{"activation": "swiglu", "norm": "rmsnorm", "positions": "rope", "bias": "none", "warmup_steps": 200, "decay_shape": "pow"}
Each number is 128 + 24 x the weight over its row's rms, rounded and kept within 0 to 255. Layers, rows and columns count from 0. Numbers have three digits each. The size before them is the row's rms in percent of the matrix's.

# layer 4 attention query, 128x128, rms 0.0931, rows 0-71,96-102, columns 0-63
089:153131141147150117128137130150142127123131128130120136096130115125110097151114156118113109145147091098135137166097149128079134107108143147078153119142150152163146124163125141113109182100086116
106:136119125132139135152152181154146139156102119145116112126135125141140139161126181118151145183150129153088127101094123104111137090110171100061138167109137126174165133138146153138131135097114093
104:126118107130122137094086110113120112086108137122128116117168106152142142116186071131080076089082126130130122109166151173101073153115121147156108086151162129125123170136133091138124120114122142
110:169140142120130137124124154170192102143119156137114129103122133132153119127151124087152116153130123138149091124126079106173129164106150094086130133097155116128146168135145126138144164092115143
107:157150137126154118117112109089161132123134157095100108134112121102126145130167093145111095090117102107157094195150130158106129157087115125118105132158120125115135171115106127123134085112159176
139:089127193134160102142118107126130108100147169108141107123105142119095137128109127109089107132133153121128119171145129179152184125147153153110134139122115133104121103124125157141110102122120134
116:114112154085090109128168104141164129161135154138132152096139121170113124115098131139114157120145117143128107142118134089155220092170153148105135143123127122096161168093118172118126136143125118
120:134147136119147095133120115135123156126120124130139137141131123131128169122097148112137167114154147195162129145081126194097176135130128150111111123178127156151117117112106144098154124112137150
132:113151120131145129128130098079148134167175098155136129131145108144159125169086075169122151127113089150123146116104126134115158072141147160180124089157151115139166154160099114144120134103169141
110:149138109100104085140115160128107122095152123120125161150107133157146133122125156113150128117154135142160139099147138136140135189102141129132099102148069119113132186131157118102104149142121104
124:168122117109086116160129123164123121117089081137098171143153155100130078126133115090131110098140143101135140165127115089135096050149132118130146166140125105141131137119114113171126163116157125
154:109101110152164109129120127092182088141144136122122111124118143125104139107140090119107122134133132126134119138134150129180191107092121159146141098128184154088121117102155153113127095120080157
096:127127138086124121105127120137128133118126150117107126151132165143128122108159097165095106125093114094146146183170107173151101129134123135152131102137126087148091152135117107128104130141108138
101:143155162120107141141141104097137133126137138109133171139087172111107157134101133098104065082127161142149095107161124148120154144158122133155115124117149133165085174094129114116117100106135120
094:127124122137129132143172167123126147165127126148142115157151095119148119132097141126137163160150158110084121083130142070170129109122124074092147132085187140113134100140180123101180106104119146
104:112150147124107143126130123074121126096143187125172115101070171106129134144137126141142050085089154103111137157153120172133126084127105139111156129123137109126111136142106111122111109162095165
123:161148090125118109084115127155147099120105079150113122121126087137141137120163110119131136136144135128122081119094095110128118130145154098138100098103185126145161128123161119112177157125106175
109:148134100150129112080121140112147128117120096122119157137154114131129134104122117126098193131152140121152090133118095152107120127107126114111124138125107088165119173153151145080138146169151154
144:135163131137102183151151096107136159128148169144158169114101152130115115115119114136115123076094142165120141139195150116135141138137197125071162142129111105135129094133092123160115110131099169
140:122162109145103138142157164162174113147158131146143156137132122159111124140149156145130101112121152103106161093108169110140132093169123079122106119138137121090117091178131118190113139115109118
142:131098090161136118131115100121115075129147142114126137111137140182156108112155125135113137144135081133132129135108138126136142115104136148129103102125133197117108132161131140096151142125109116
160:124156129063112168090109123109186096130133128096137165125128103140137106130144123157139108154166103092125126111117133114109135145161102131140167096168155114147119123162129140151112116122133119
130:119114151112159153113125108071108127098121139129167126143120128117133134115130098129108136107115136133165122068138150167160149134090122111168158153151145107104141137122118131073119169131129100
123:123079122151148091105110112134084117113151144130146172124127112106098116169134158104110139144158150151151140115110116129129150178127111176155154132124143127109107119119081078149118155141146119
145:124121145125184129095130141150135077103053098113074119105163120154092106122132075126146145108133132131143100132139134150148136118121129157138126102123116124118108113100102082140167118093109171
144:122139135136155131138127111139157121141134097094144127125188129146110142080111128121148084143138180137142124111153124103170118098083138139140076116104153165126146181130108090135128181107107134
120:132093126135098148144112151144085156128154123119105121100086163111109122126140180114130087138134115136106080089152092135134127128136111140118106155067112139131192133107108134076132105115137114
131:162128114135130158099120140078103122153143122125130094103112151101114146148135172116160106131158081090119147100110129133146113145104087147134118140152139181122109127131140155059125136131147128
120:131116140161152156098141099113175133105113108107163123139092132113154130132130109130116125106169153144068138144157175136133115128108142106156144202173157162069121080124126114111143154127100113
121:142139122103144095147099141128127128162150112113129099175147122145092125114117119112159102132143151105164150132114108176139166063108146099146122076147122104133091114162095141091099115161088154
154:125129104123125140128133127102118112134140114126112117125143128138135089126142131092045123122144128125125144111136090119125093174137113137122163077123226138105099102144129150118131111170087106
137:087113122169139123111113101142115103150139138109127104176143097129135135125143136131075175088122135143100127110134113087153114126106141114146142158169143135144091111089126117066133152170119114
092:118086127123132139097135137116128185148119080134169134169132125144135078110134123107097105136126151112113109097158126098150065140120105120179137106135143156129094136110125128145110069147096117
087:147129119107137073118179139120099133080153108159114113129152137134130135143134132147119121159143172104127117104145164140076097079105129133145149121127148099121187095156105069171153130130106139
097:115128110152130177161093134116092114126099141108137118171133098141157138161117127093150150118101141123121126143142132165171113133102090154148147160155112146105148093154152154098136136128104109
083:116114138106121169111121138097099154165122130162129119139113142134121141159145135165096130081107126111081132088174107075127130140145140185168177121129123126121142092106115171131101124151104150
088:121107118155120122120107124124091134146095115164100126126121136166086114109145145142126156082163134145098107108141137061139136133152125088160161126122100152070156127102136119100137141123154125
100:083161123166154148121112099143093113103099115133124152105158160141124090153111168112140122122144142138100102100172134104167171143138143146136177161093120121131165121097137120118110112099141135
091:120125129148140047115117120126091152120086114144122086120079125131124159130117138099134136117112153185109095147110134126111146106124143166161143169134124079129141181101113118140128149134108139
103:125157153163166161123133118119164119149128155138151162134118161150124122124143163106116166131151140131117126125153089111151168153133163209121161103100141145130134110139127124108087123135064164
093:084159141076145117107142149114141117162124150110158114135117111151129166128123106132145121130112144141146129155155100124161149126159121156168153114132097132103150154077148106108151110084177117
108:115116121166136137116159130164125132100110106150114129127156103148108148120144119147119197103152120137148102125149137125104072179141132116149103182175112137133128190160149081129155129107128109
092:133133131121107099115143106128149136126103147113127109126185132140140117136137117125129126160130154104124117179090084152166145149146110140173093089143125126128135125116152143109094140118099077
101:089103135179143095170124130117130110136150120167104155095133122129123106127163110126143107112114076088132121119132122097114125103080131124131119077138160118107137119137128105130178136138093128
084:131099145088126136184128126133139140160096167101137147166152106142114134157128123125127147138121139139136130170075136137128144125097120162116125143099192180136127104159132169127127139157124117
082:119091116111111159170137097078109147106116185109174132143118097169155096118126124106096155115139148099101146138191143124157114131090117129132162160120085125145115123105149122103097148175124064
091:150124112174143111165134159160160076131107110102094112116153125125176159106127153119158142168140104138138138141070097181126124126108102129084085140137144136086090124106111115092172136126135121
095:132105124084137125156125129100157147161122187105140089136124110126100104131131142122155155104118144101138117162116112166161133130140143146103097124143085200102117142116122154080116115161163133
092:126106112139127104165095109143115134155123157128088100129141134141141140132095119140135128125101094143165119132124137118128115185087093118134122137193127131146140155075132132116184100151169127
090:126154131108117159113116138139123120106111151133115142151127091100163101131113107109099122108124136111143146156129145142105192135091128141168107115190138137138090123135135125145135114130145084
095:103143120143147159081116133114140136135111161182157126118111178130136086140145123162102129056141117118095118128162166127179145140100143106122150119156107126140122114143142119142117080131110083
097:129112133121136115136120111150100128124104135123136113122120161116080132122192169184113092111120124106057143120156111125127091127124080154146111166135090121144112153087116076143088125132169110
086:118099124158153140096137135118112123122126153135139137123068102128168075169159102096116159148117118146148146137095121133105166131140162128154144130101097095125040099104113148125131119105120157
092:124143140114136180130107128098137135116132119122104120115115103104111106120178134123144156151122149133121115136162137095140137138105050154132154110113174127136101084172111188113104127115144161
091:149109148126145136104114079149129110119166127121136134165148157155126153122092144137119092131142129132117126046159141074131129127123099105119095153120112136127138183137118106133151147099111145
098:139106150140127150103161102159152144130126121117141150107112159100155041135170131125057139137131131089121135131175145132118152161127087133115134129116134190149119144121130093112105118125139108
091:087155137115151119140125158154122088144120145115132114107130145126157129136142129144165110136144105174062136120144102129143177111139107131164103135115115120104165175124139096160170154101133129
108:117144162098115075139120083105149119162142132132128126120124142156096170123128153107133117150145152123137089098129113061125150068091124120112132120079135133091173170118129150161131137144091155
103:136145113207134099132142119133131172111138107134135094120141166137124148131128142164158113164153156146142113142141117120138111121141151148186164118095098119132161146123126148140102159170109140
095:087146108137142133133127171099104080125127143143095158140108124116096155106132154108168124146074101071123115148119151116094132121136134149142141139097155080185172129127179110094129132114129094
099:108116131138115142093103101115092131130143158108122108144116114136130167184115143117116113142148104124166106116138188085115123141099121055182110159150101089092150115110110178143089136173141115
102:144164135142150109117096121134112124124096072098099098146141149101137139137125073143101136092136116110105131145164149124139130104144133079118078123136113105171103129132139125092097128115077139
099:145115123148111135153113126126118155094121100150110130139136151149107119127122116156048129123125160133076175138124106098115150155096133126142165123135153138170096147100125111163131121123061168
090:157118113155143111111105107161151119131133125102150127097180156142102125159118129113122104126150140119076117089107137101102132135137120129138097132124189128104140131109099146110113170144051130
042:135105125130157133114157163124077120120123145133126122121129112126100124122137135148145168159113097127125141157106112149106103172151108155104092127110084155175130116199116146117132121125136189
074:124187163153098116158110107120151150126163128128108084098134097119148129129119124127129120122123118128113173143174142116191146110150116134092132139138130149111159109099145145162117127163096148
079:150137122140118157121153134117150108115133131102131114135109105154130153130124129164143167191156151099081113132130106121133089174102106143123087102126124096116119132181096100161114096130110133
082:174159132121148132159107091093111170133117105151095123144137102167165191138126133120145109119112124137105145136136131115143095118174122136096139112137139137089140177134108150163136119147163136
075:157139130141105163102117104043125136146119130121131155118100126114136087122109128088094126170128119163152147130118144109113108131147132111090156155100097130138121109115172130128172093105151159
068:127158103124091183186107138131184156124138141128150134183155124158103077150163126088122087094130128132164115113122143106182145160114128108135181121122147114109129146098134122108126118109150094
096:116138127120102120095177064123135079108122110164130157114078116092117117106115105126153105148125121108148118148182139143075148154186150149104104147123124115139147166117151151127131118131114127
090:129104089081149127147133092138133119110147134129141086127124143135131147144139153143141094154114158122141158123087126105121127147134129150135135045169096137137067134124156150121134131122144137
033:151157135104117153103158150098143133150122112132136120143141143108134143101114141144118119105119118156085167158164098106141100179142117126078118126101075160074111180124125096119146094128120198
050:143121103131118118106108195115110120125134111129120105119125156093138162147108113137127149084116123113139175162154129083170131162137107145123115092137124127142153147163105076152137100152074174
058:118141097059146126168117137119126114137129153130161158167149103140105112159126150090128079138128173134136100095068159165102181123087118155090169158111135152103120145114141159113124119091172115
077:128101104112185073082082146149102125141119142137104129098137094123135131103155115138120135134104112138128111113126135118087060132100129121144076106126134137129127157126139116089148139126117150
069:137144130148159115156099131150118119134186112142172124132136171110140152093110133129105111102132165112128129110160124120134116130145150108113077132133114145105129143095078132063135149079163125
093:091145172125154117163123153097103151125153146116116089158120144112092122127131169124141158148085132149143128154136149106147126161127083153052136137124090129139135118137146155111127157153171127
115:136114143146135142098132096145153150078119170150115100109125122088142090143130130102123148129154120126099079188134176081146118143144167132156139126163109114128061157146128108140136075102143117
# layer 4 attention key, 64x128, rms 0.0974, rows 0-38, columns 0-63
074:115122125149105114167136127124108129165132147101107103134157132167109145137144147136124139116143155104125097134106100173159114097101127123129106130129156128130152095146186111092162083139130093
082:115152135122115151139127157118140084125085148099134160140075155141103133168131183141209162143107146143146166126060113155146095129148136143157142108118104112148151104098131079098142113102123118
084:191121114131148095135104075131132174108146127153107103114121152116104120104119096142124098106144123114134105146194137104101107133137130115119086127131138105096137125150129100188129145162128115
096:146165106106158122123118127130147170110149089138111092153122120128088109132113126198095144138135139137128118124127148098103120136142129165127173132168124118094106106183141127166091155141134158
106:166116090124121142090113111117146122094168099130116124087107141151137119121155117152154106131124135127104123119134117064117104186172143115127123139191156131126132099158149117135149144159129138
113:103132128148124146125168124101097120129130167152126151133152156174161131129140136116129114122168115123081182129130147069185154086117160147103138133103118160157150144126171097131138115107107136
149:117112143093144107118085118117126140120136127128161125118124078120101127129097103120087130139135157088171136111117162184125157126096120137156108065095123129127104129109119127072084134131126116
127:124117140131115084158124120127080145108113136107139108118109125088136141119100122129141125142128145126156120126083094182130169100119160142171098125129135161129108130107161135121148136147158160
136:106118128100133137137118116156123165120128115152109129129115113143161142121095066095122125161134140166168135145130169115110134152166140147104133116109108117087119150108150098132097110135129144
106:170147124104137115126144124131094102192111101164134129144102124136154137124116177129131166136108156135082128156165085166112102123132129115113146146125115147093151093137167162074161154110133101
121:116220116124153134152108115143170116127183123125131123126150132125147154122089155129135135120101124158109170140149153117127109182136157099130152131101149152162121199125136133188098172131141121
133:105122142174131124091139094107158076109093115116137132128146098160100145104168083138117146122142132107163096115130153143113121091097156134140103124158153130083085113096125161112134108107111166
076:130138156119122107156085126137144136140127064120121117094127087124154130112147118110097152135178154133159084109150145116161182160177119123134162134118077123108112095120143164134098159126114128
069:119079104130128105130159165102122084102110094181116116142159116090142119143154157170144139154114113120123131134105142167101117094154102173103136123147142130119119133154134136147109132143095108
080:147143144167104075123145182162116113107135143152107104092113121130114122113128192152126135100127128107066113132092107122132096085135110161150123143145168128110124106179145135138119108166121099
106:124117144093126117136134100094158123116113132103125134137181105122125132130119087112115138157145134165172152123126142180118148141104153160109071131114092121148102172094146134102141140153156135
102:115153145154108129139105126126151154156139154154097103109161106116129146125087140092143182129109134127133093083137135069105122152096092153109135103119147117103138161145138113132110141156142129
112:131149096152103129119117144151154073139152126096137178113119154139179167156139159167165119135110112139160118137095076079154147129140101125119170130126141137102129119116155111177128101102115106
096:105173132140099118158150128116209139115124117126129101151162128168080148107101105086141110123134122119109137137132165158117124130149145151143110117089105100163169159130121139115143117133132105
119:110134135099092134175168155134181150130109158137124148110176133129133156117149108139145124127129144118104138090117148108100125100140129119094137137104110148108119087141154108191122136090150150
112:111110120127152111098112136110095072114080141095106155163125147163136113129136098110131131150112119140123106128114129149115174151128090094132071111078158162109090143118121143122113065119114137
130:101126117103103102167135101152131141130123114162110141133095101135123120115099070156114148129114151112105139104151110136120150172200132164053145111144093080122128138129142125147124117145108131
115:136118147114089128090107093143073114132120142117137101135107111125119133134128156141099110134151144152153072118166122115086092147052115117132130099165141090101135145129163140115117120145119146
118:161118104100121138112117151183123150164122136117133135133103116106126130098144122117126089156120127127080140167121102127089111131126139048138126122129146131120141086095145123113144138118178092
132:124144110145142112131113110111149060125086121135123138144147108105132123121136118114142142127111086103151105138142147095104144130112155140164120116110141158147143123097133094158137131102130146
126:110134131136140085141109160161129106102091148136111123112167146138143153100148129100176085083159173130141113158132129155153085120134161143179147099084105163152145131113156102134140121090101162
115:148132166084157112156153160070114170130150143164126127120119156137114131118100144120124113153138136106092102138148109136145117138075126152096132142133144138044141188140115146127132119177166070
106:107060128121119135137147131100121148152159133135129111141153117113127162133110162138112117129120119187101112084089105112103132170139102142160130121124134105088124148178083120081166168124132109
112:114129095169130163108159122123128126140115106122121117118109124142151098095178139092112153092160125118148121093151222111134097112147138118119145113146143105120123104179167133139126158136139127
117:108143163087124103094125143134127131161095157137136127111136098110155147128148108136181146074123131140097133124134110178110199140106134126135096133141067125110109122137144132122149137170144152
135:142117090134116166155136142144132126142151108122130112186101138144138144154123110166106091118093187128112153118166130112100133161074140093104157071139178151151134093143143106134101135096074140
125:127109101162120127130083129122074146110067154173137129145152095109119129132148116145149073129113133101141098096094142142075073111112129139131158103157133140132103135135106142145140129129174127
106:151158126134117145137093109109124137108154120152149158140111137127117075142097117140107140079127105116133137152169137121126169140127123126096149138142156101118107131152110118072107130107140144
071:163125143108117121135156102161181157147139140149149128123112149095097116086123139138159095123128166164148134111174117138151150163162201099143122133092095105130147144084149126105118143117133145
083:100121121150151126107146136115148122109117116132149179139095132089123113095158103138077165141148182153139124142136109122094097113120124158094129138155093087162116120110164132139131132129101171
086:131170116161128118103116121127113093116176135134122136129130180119177112149130180112176115121166132134114139102131094080156127127124141085157136139103174072132128172120112124181147139127131109
078:148114092089148105113086100133145154118129112152150148152115142154116136111135082131094157129116119145162123130133088139103170140127146173135134125144142072167116114170116146106102128164153141
089:146122098094112153135149153102152151165154126123129114100119126105142125137142125134135047113115149127141082136125137102157119109136144108166103149154183103121135177106142144173130133117107109
088:148123102144137135146125112087136154155117094096112113141139101144120138091096119120117106143086132099124169051127172075122097117151116094093126110127124181123125154108161133172109165167119157
# layer 4 attention value, 64x128, rms 0.0874, rows 0-31, columns 0-63
083:086099121128060131172107141091150116131116142138112144129105129119177148138130147139119126122145132107092115129128114130091129117180144130129153124159119109159153140132139110148129164138118148
072:101145109125115092071113128117125146113094135116117123098135143128132092134109156081116105171156105108108147122163130133118133183139136151120126107122085106111138113115177120134116103121153085
086:132085139144111131094120045116121133095120126126093100127134128110152136105090078165127140124155121108138126116136116153164101083121139149163130162132130097160138146110150110160161098156105154
078:125109107151114124120137084158092102082120127146111144087089100173093111138101162154108089123102118124123124136100142094127140120136098129147168196149115090128139121126163142139126135118146147
073:126080110147107132162151102134160120095121151124126152171107128150110128107187146110150152090142151127165094131124094156110141140162138156084155134129108126116115128115110161145128091150108092
072:120139143129129130109090133111100128090116143136088130142119164107109127107149119102121116118132117108127108111127145136202149108137132118135092091132130131121144062105161096143168116113189113
081:115125152144132151126108123153117133168150134073099093153125102111135107090115156158173138125147124107127142096098136080165126131142104102105126092126117119148136115124154118112097126128115141
077:158176122145130105147091122122129136120095155151116142142155084125097107087115167118121142134085133147159112164107116156178139150148144097125109093129141102158135165151133144169111056152145114
078:127156138136172164099143137124081102115114209129139116120122148051113113139131135144148128137113126134131129133123109118104172114113148182115148155152091115135144134108117152111116096171145129
083:111136126138146157140112111100127095149108125131167113157155089115116097163124154165149154132141147140123151119131119126121160132078114145119145149151131177070138143139137110095152086113079127
083:109151101141155124098122123165147131138135098140158088140148122167134148154142114124130150147054163099116139139111157116154108163143121113128143117173094158142115086170128107128124080102102113
081:137156176141119151133151137130122140082149120156111140133121167145193121141107150115141120099153119118058140146107134123134132125103138143161086088109138160100122102130177135110143117079192153
086:136138130172113058117109116137121135129139134081124169085132145095114138128100139131147150108144120157091100112106132141131143106113147139077124159134123066101106088106084164154146105127177128
098:106140121118116134174125160133170149120143128128141127122106144133154117126102156139188125109126104109095059110135148130127127100142095137109125128138132101111146122090146121136181170115080147
090:127122109145144114160126129145113147137117159140171115130119092152080123116154127085091115154075136145146136118105084141149139151123147138115155122105154098139151096126130127105110100138145149
080:130156107104130130113113143156109127149120065117115146146104133134097131129148119172162161116140113062114127117132134096128152121109120137153070135125069115103096143121093092115129138134134124
073:145102134149151141133098147152165117136086131137132147179150130084083116146134115106158103147107169145102163113115136125117144189139132179129141120122077144166100137084095142100135088135149107
086:156096141112109136138143096120127142133096139135109116133136112143159121138102094154159102093124138162128103175151145173115122142140141125148116139132132179148132130121142089152158129182103100
071:160089132086145092147138130135137155131146117153125138123105096143118119132153142102155112132096126129167126101122124104123165120147094172109120086150132116199109112139160113155133146162116143
084:106117139113091119128154112109143141164165142168133155068130136116127152076111149135134091098144168099138127117091118116103093122136168110124138122111138134169149145174156090146097117158139144
081:133136120126114069120107134107165162098128147131144139130108116121144140112136114172118087125163094143149067104116150124116144156130148147120123078161139152123190153127084131121128151098134157
074:136123104153124116157165085134109158146137127114130160119180066116128120156097101169132131091138129164155097159105124146127107102146154164096129144159141158106122148119164140120136084096145149
088:133122136114095132129168132098106108123112133151130151127174157160093153086114133125163139119071173170097149150141095141117108154133104165106106120131104142133107160121121124101100171147120124
069:108130116096143118093141074128103103136151113112096161141121114095152110144119106111192119160115170117123099144129081170128157115140122129118079159126157120106133146105117146156088098103114116
087:075134123128107140081100191126118099085121109131140139163132149150108106137134158130123134134083131159101129131117144118093100140151113089139102107142114134162131122108172144129140137104136123
068:117146161117125117125137135106120138158164104146163140115140167124149144139125118139095169132145130129111141132208170120127096038125167173129119092106114129125124128162121120134113093125138147
082:137120092123137179164163093109135095121111151132143129126188125157126098098171132099130138151117148149157140165159127112132127159117139120090157146141121157102169110120137084108138104115135106
080:146116088117129120107157152124159131125191157157142117114105175140114121115107133135114159149131104135188116111157128159106117170100124129140152097114158118122143153072124120149126094126115093
069:127140117154101163108148106108137090121125120071171139134147161115114113146098128124138110106127141118133151096138108128155132170143124131118091145145108057176077123104106117163143135125140158
067:108127118107121149156131167173140123143100103133140116139099110112116123148104101097137131139145120188136137161165132107179154149169135122151136180179090138130127115129097116127127168102106156
085:128128132116098097096132110092129187090116112106150127156169150103111155086131107091131139186107116123157116103143144146098093146106167145140136100173131134120155117105117154152095143135137105
072:106071093154149133148117143164108097101149135111090135124137124087099112117156076102070106125143140122143100135155116145140100110103100177155123104140164134139145174124077103120097115127124108
# layer 4 attention output (transposed), 128x128, rms 0.225, rows 0-63, columns 0-63
110:149121095093127140153127115138110086133117135146141139135151135153111130115134119112126115116129150141132115120104114127137107132139093151134140131107148079068087145129120118135152115138145122
100:154079172152114126126124130126120122109095120153095130127145096145161113132131176099100144168134123149124119165115143134107110153075136155100159120087155174170129108074092093093132108124125105
107:102125171161162118149105136142116135166131130116153138140123138100134113115141144136114136123123122116166146110171111117106098142144123149110126115154124151126153151143144126148157190115088122
093:141132106134106172063168157147124090130138087128136112148138169190135102146124139096108139119126140118105136120165122134149086120092134112131123143141147137109129128134120138143120131106101139
101:096156107077074126108126105108130113116127106140136133128143109097128145128156141126124159114147146127143167119124102080147183157132127160146122101131126136170145123104125196098122165129127129
101:127120111106141088144131119136079141158137142131138179129139114162138135107111111129086145146140147132125101133125180056108120132145111135068090119121156097143142124078118152129112076168132150
107:095107147118118137092119132123100068142132104137120161141143133125116130104174118110118143134109131148152129141146138135122126099114129123162174085121103146181139130110142120155151083160106081
098:105148147148116124123124099154131155128134072108138105121160117139116153128116114154129100101177126125073146094081133127077099089115129141142113097124146136094131094126136128140134188140158126
104:143138115084092102136162123147164106136155139114107130165130110147117075107134145141129146082169147105116121167144140102155156105105156098157177106154141138096132100081113103124093135109092146
093:102092188136158142174166121166112122148108137148169136133151115093104116113122121130109167083100096148116103119137128111151137147114143135113159150126151133135127118114089153139133159103116152
112:125123110136131145103160123159152100138128101107110115140113141109139111137111106158109136127098119116102099140099108159123200106109057143131103134102122146145146124161131134105145150106120134
106:144128143120146115136149130163133155125134145170174134127130162120108105155130151138102114099106130166121089103144141166121081130143104152096080147107117121119107144167128168117146050124124170
111:100105152114122152141126106119128091082160103122108122138143125083160106182142143093137133152072136154096162120120193088142167114098148110087087135105169108138102093123108092153150097156087144
128:154100148131125166145103116118109086126122150177092085094135123108124107156117105128123127101150126098065105119110117097105144136136148084124088133111148152159156190108140149109137095167087140
115:128157108118133089125119147154202154167103093074129154168130140130149152104110152136094124047157141116130133124147131104115114139106104101155119118108110092098103103094114123096120128135108110
094:110158121150160122175102152109134125109137157149095108153104112103115113147125120130095127130115158121157073120119194089128145113129129108118139132147137138154143122135176142173102168161145138
097:147149145124124071123170155138123108158111125105103118104088127123167111122131129093148104127138135187093114151113128156103117109108151099129168145121096132115118137100134104120088172172124084
101:128104137120163129126120109123142125142131131113144115122083112108121133128162142143144137153104113104138144112080099142113148095144124162092100149121152139110080159088171111112142155097093092
093:124155140149127149154099106123126091075101149130122135109156169160157124105166151118148126119128092119140166117156133150072096128110124117184122135158102145151152142099134184159107132133139098
110:127156096117112123144095147121109108154128142142135147140143095130073138130145126140096108136103130139111185121105123169139076133110105116175078075125114145083126117141095134134131099111086184
104:160176124152119138132128109096137162147139096148115122134078166087150102138101099133130151105126172106108069091116126125159136143114121090131145119107151099123106137135131140121108105124096118
102:135121124093154178123110123089128137098155124096140153136133168083105139143126137125133143166116131148112161108077093110116130108113108107117136116115189175111137126161094127115144121091124140
101:121095118170077117102149089154112120085125065154123106108134159108106149132134117164111110104128105101128147173107116139127126121137137158059104100172109129116137124143108120133133169134108107
092:122128130128150133119171108166127120086123083104133146121162114166112093140132125093137137173145175106141120159144136104151090118137115151109185161160146105112112162105104146174175172097139125
114:124117154118125100106121129145109103119110100118158138127121140172096114147121101131131138119146088101097117127084121172110140103171128153071063128145136137084118128128111120125143131165144153
090:130123163124160101109148120124154156144136157117109099141132147137144168113119114121152136141134141110137069144079131182130138132068139132171100144130152133132145162154104150104110134130115168
096:097125109130160111078112109156134128130127118105119116107100135116140092115146118121140150113139139123142132136084136118128118107122097109142159112148096104144128108081154127092145172107119178
103:146124167125116121112116100131157136160145130100122128108154141159132119097142162113153137126145108084109169114126108138147107149171160098147097104064201100089146171130117135126116154179142153
091:134123138106126093159113115120100117104141108135130149098111114157105147145104142136127092176153084095100096122144151086105120150152059111122186162124185128097139102137122125123133094136147133
094:154167123129102131158093131140144098157133144121111115137108093121123104099148122146152068128164157133125095153110144093104130119124112122168158146144111123103118109126172152073166139127108119
101:117167166136123101081122122129121161115179128134127160103091095144095128125129141110168126133132132076111118146108164087088142112145102127148093121074163133126100127121124156141151139113180167
095:092119165139117113164116165106109125115127154140146117138153107133144117087110110124093093103126150115144203156126125129177156093097153134171152138143144134106128090100122154097140133124144112
090:139133150131177133078134149141189138127132107119109077120109141074118134124140130104147146138114136147110147121111172152144149119072141139129113111116106117164141155115133153143118115131092122
090:103157139091113168146117133121116114146159130109154122144110150135122153134153142157150139097096128127122158107120130129123127071147117115139104140191123106119122142152149151141128131127117153
098:162133111123120152145171120143162127103125111128102108155126142152122132167152149131132077117139135147090135156124114119161159110081139106118114132102107133113096082111122148143123112105131143
103:128148134139128093163113130133140153141123175141122153148118115091136141148149142153159129154107120146156156113131139115100138136180119125094154115115132124150137145125111133137090115165156113
095:149107133145203109126137136135120131149132138137130100096158157159120146125084110096146087139104107144121113146138117125139102098139140119109128134134142116096120141151125059129141140148129128
086:129127128142124151122146156117164120105124168100119110156160111086133095157126161158163123114144125098094177132110100166143116115124122131195191155156121121123110141138130154109129160103105119
095:159087103110146092138128107118114174100103173156156091099135100145161140129084138106102124153135110146108121098133141133125136153129136161165080144119152128130132139149107132112094181148167177
090:123060114082134122104109138093076084155132159129127166129100174125130130139157135115112150126099103125189108124194137141137192129144133149097092133127102125140108140109158119124102104133121140
089:121069167177155144132109107128109206134103128147157126113131089129139164152120129110117074150109119149167117097137090094139122145124133152084091140082134143117112166125149131124155130142123158
089:149101096137097124102105152116157098099161113091083107122128130178140149144140120101149150156136132108151108133072112131103068108130095121126143112113140112147129112126148114110139157126162118
099:138127172118166138158093142081116133123121149163153159143133120122106136120129161114148131144150141158146173116150118128138079164122177141128161146129115125088114152100090149144120120140142130
089:132134105127140128139079109112113148153126125085103121148111093146152162089156098134146137133128104110156187122147152113152136127127132088143167088156138117089119126100112082098104199170136113
102:138106148112143105109160108121155158120091107161177094123129142158119131092131100132127106118166137122196104151156091160138080133159120160159135107129086132111158185137147159113128175111118100
095:124161107136122097133144130097174149141116103079139159127143126156119167106147153129113117160131127150194160144125148132150092153097117146160190113107095132141117074151134112144126131090164122
092:156132112133129153119147106099100122103110142147117093093132142092128126131159136131132165160134124122101141130104163175098111109127152163142116141136093160166147156157117127171148126138169131
095:141095160132139118123167114131100161159135157133177129112148152167119118104138108085124135163132101168150153157118107144148142107143117097107120140102160136146090131105083152141128121136134127
095:118111119114110151119109088112128151088169106154152131144151145107125124129113149189113157110105137119122142123140094083120150097119120122088105108138160064133174117115115156132178109105094130
085:123111109129145096149161148138103141101122165121109124087140136129125114136134165109101123125123166164148109148150148084120185142142115118114149140166119115087127107125095166107109121132179192
090:116081084128135131117154162153095140149141122140110105155135082097110102143086104133096151108138124113131103118104110142176175124123145150106095150103157108106109117186120096086151119156159126
090:140098142140150128121129146142123134106133135102132107129131124151191118140123149109109141117144118156140079145165105126135141114142105166083170157111166122167098133141150165114184153129155074
086:143081121124097128130134151151103079111140126129107120125161119186135125101153132133144127113157085131111178166152125160097148097144152161101105154164078137129106118114120140079138144125142085
086:120135130174104105126166135164130113122124131136093094133110137142148125117143136127146111122107130090114126144202134136160142143070152103151143104146112073154137124076127095110145145143129117
102:133168126125158128175151155139176122160119147122088120130107110142163088125152107117132138113135136136091120121168121131118119105137123083161160208096160119182121103146103124131143079122116137
097:141120136126097135150079148093125119166130121124116102160134143124116153088098164137102132077134111133113126097123156121089144101081109110127109132119113149134115103159144122076129111160090145
090:136115107124143151147144103121165155148160164116125101126127099099148121099137123123165119158105167142213113140148123132136108137107113164141151120108143115171142114102139134140117125121119109
088:120109103114147181130080176123131111120152094099128149139140067113113079134157102119135141159118087146168137089145134080116099197149107137106168111153127159137126132141122131127121121132115096
096:098150135134106117133132198094134121140144152146157131158121123134138173137109134114125122162098130140104136116116154201137126109137134148147113140111167093129122146180136140134119147121120107
105:109130101111116149119120141124142139112113121130131115163089130098123146184132076129091146097098139153107090118140148120126118085152111123115157137205128123182100121156117133110122106101121110
089:139137120116119110140118144179162179140097100152118105127127112127159143101181109133120140105116147167151158143119108101136157110097156165142113106125109162157111151137135112128101175093119128
086:123130143104152156120127119089094198126112147143106151140145155092142135152167174105106133114066155098104108116154107128128127117107128175125105109100174118151146124094112092142071121117146152
098:165087124129152153163157134132171082140119128164097104133136158119131089130130112151099122087152123129098144116156081164156131172137142097104133159110089126100120135146144105101122111122075086
099:172119120120104152105143084116148113153123138123107147156123146145127147146151124157202125129143120119076110123157129133093113148143145083124125118129079138113109127145138106175127111147122122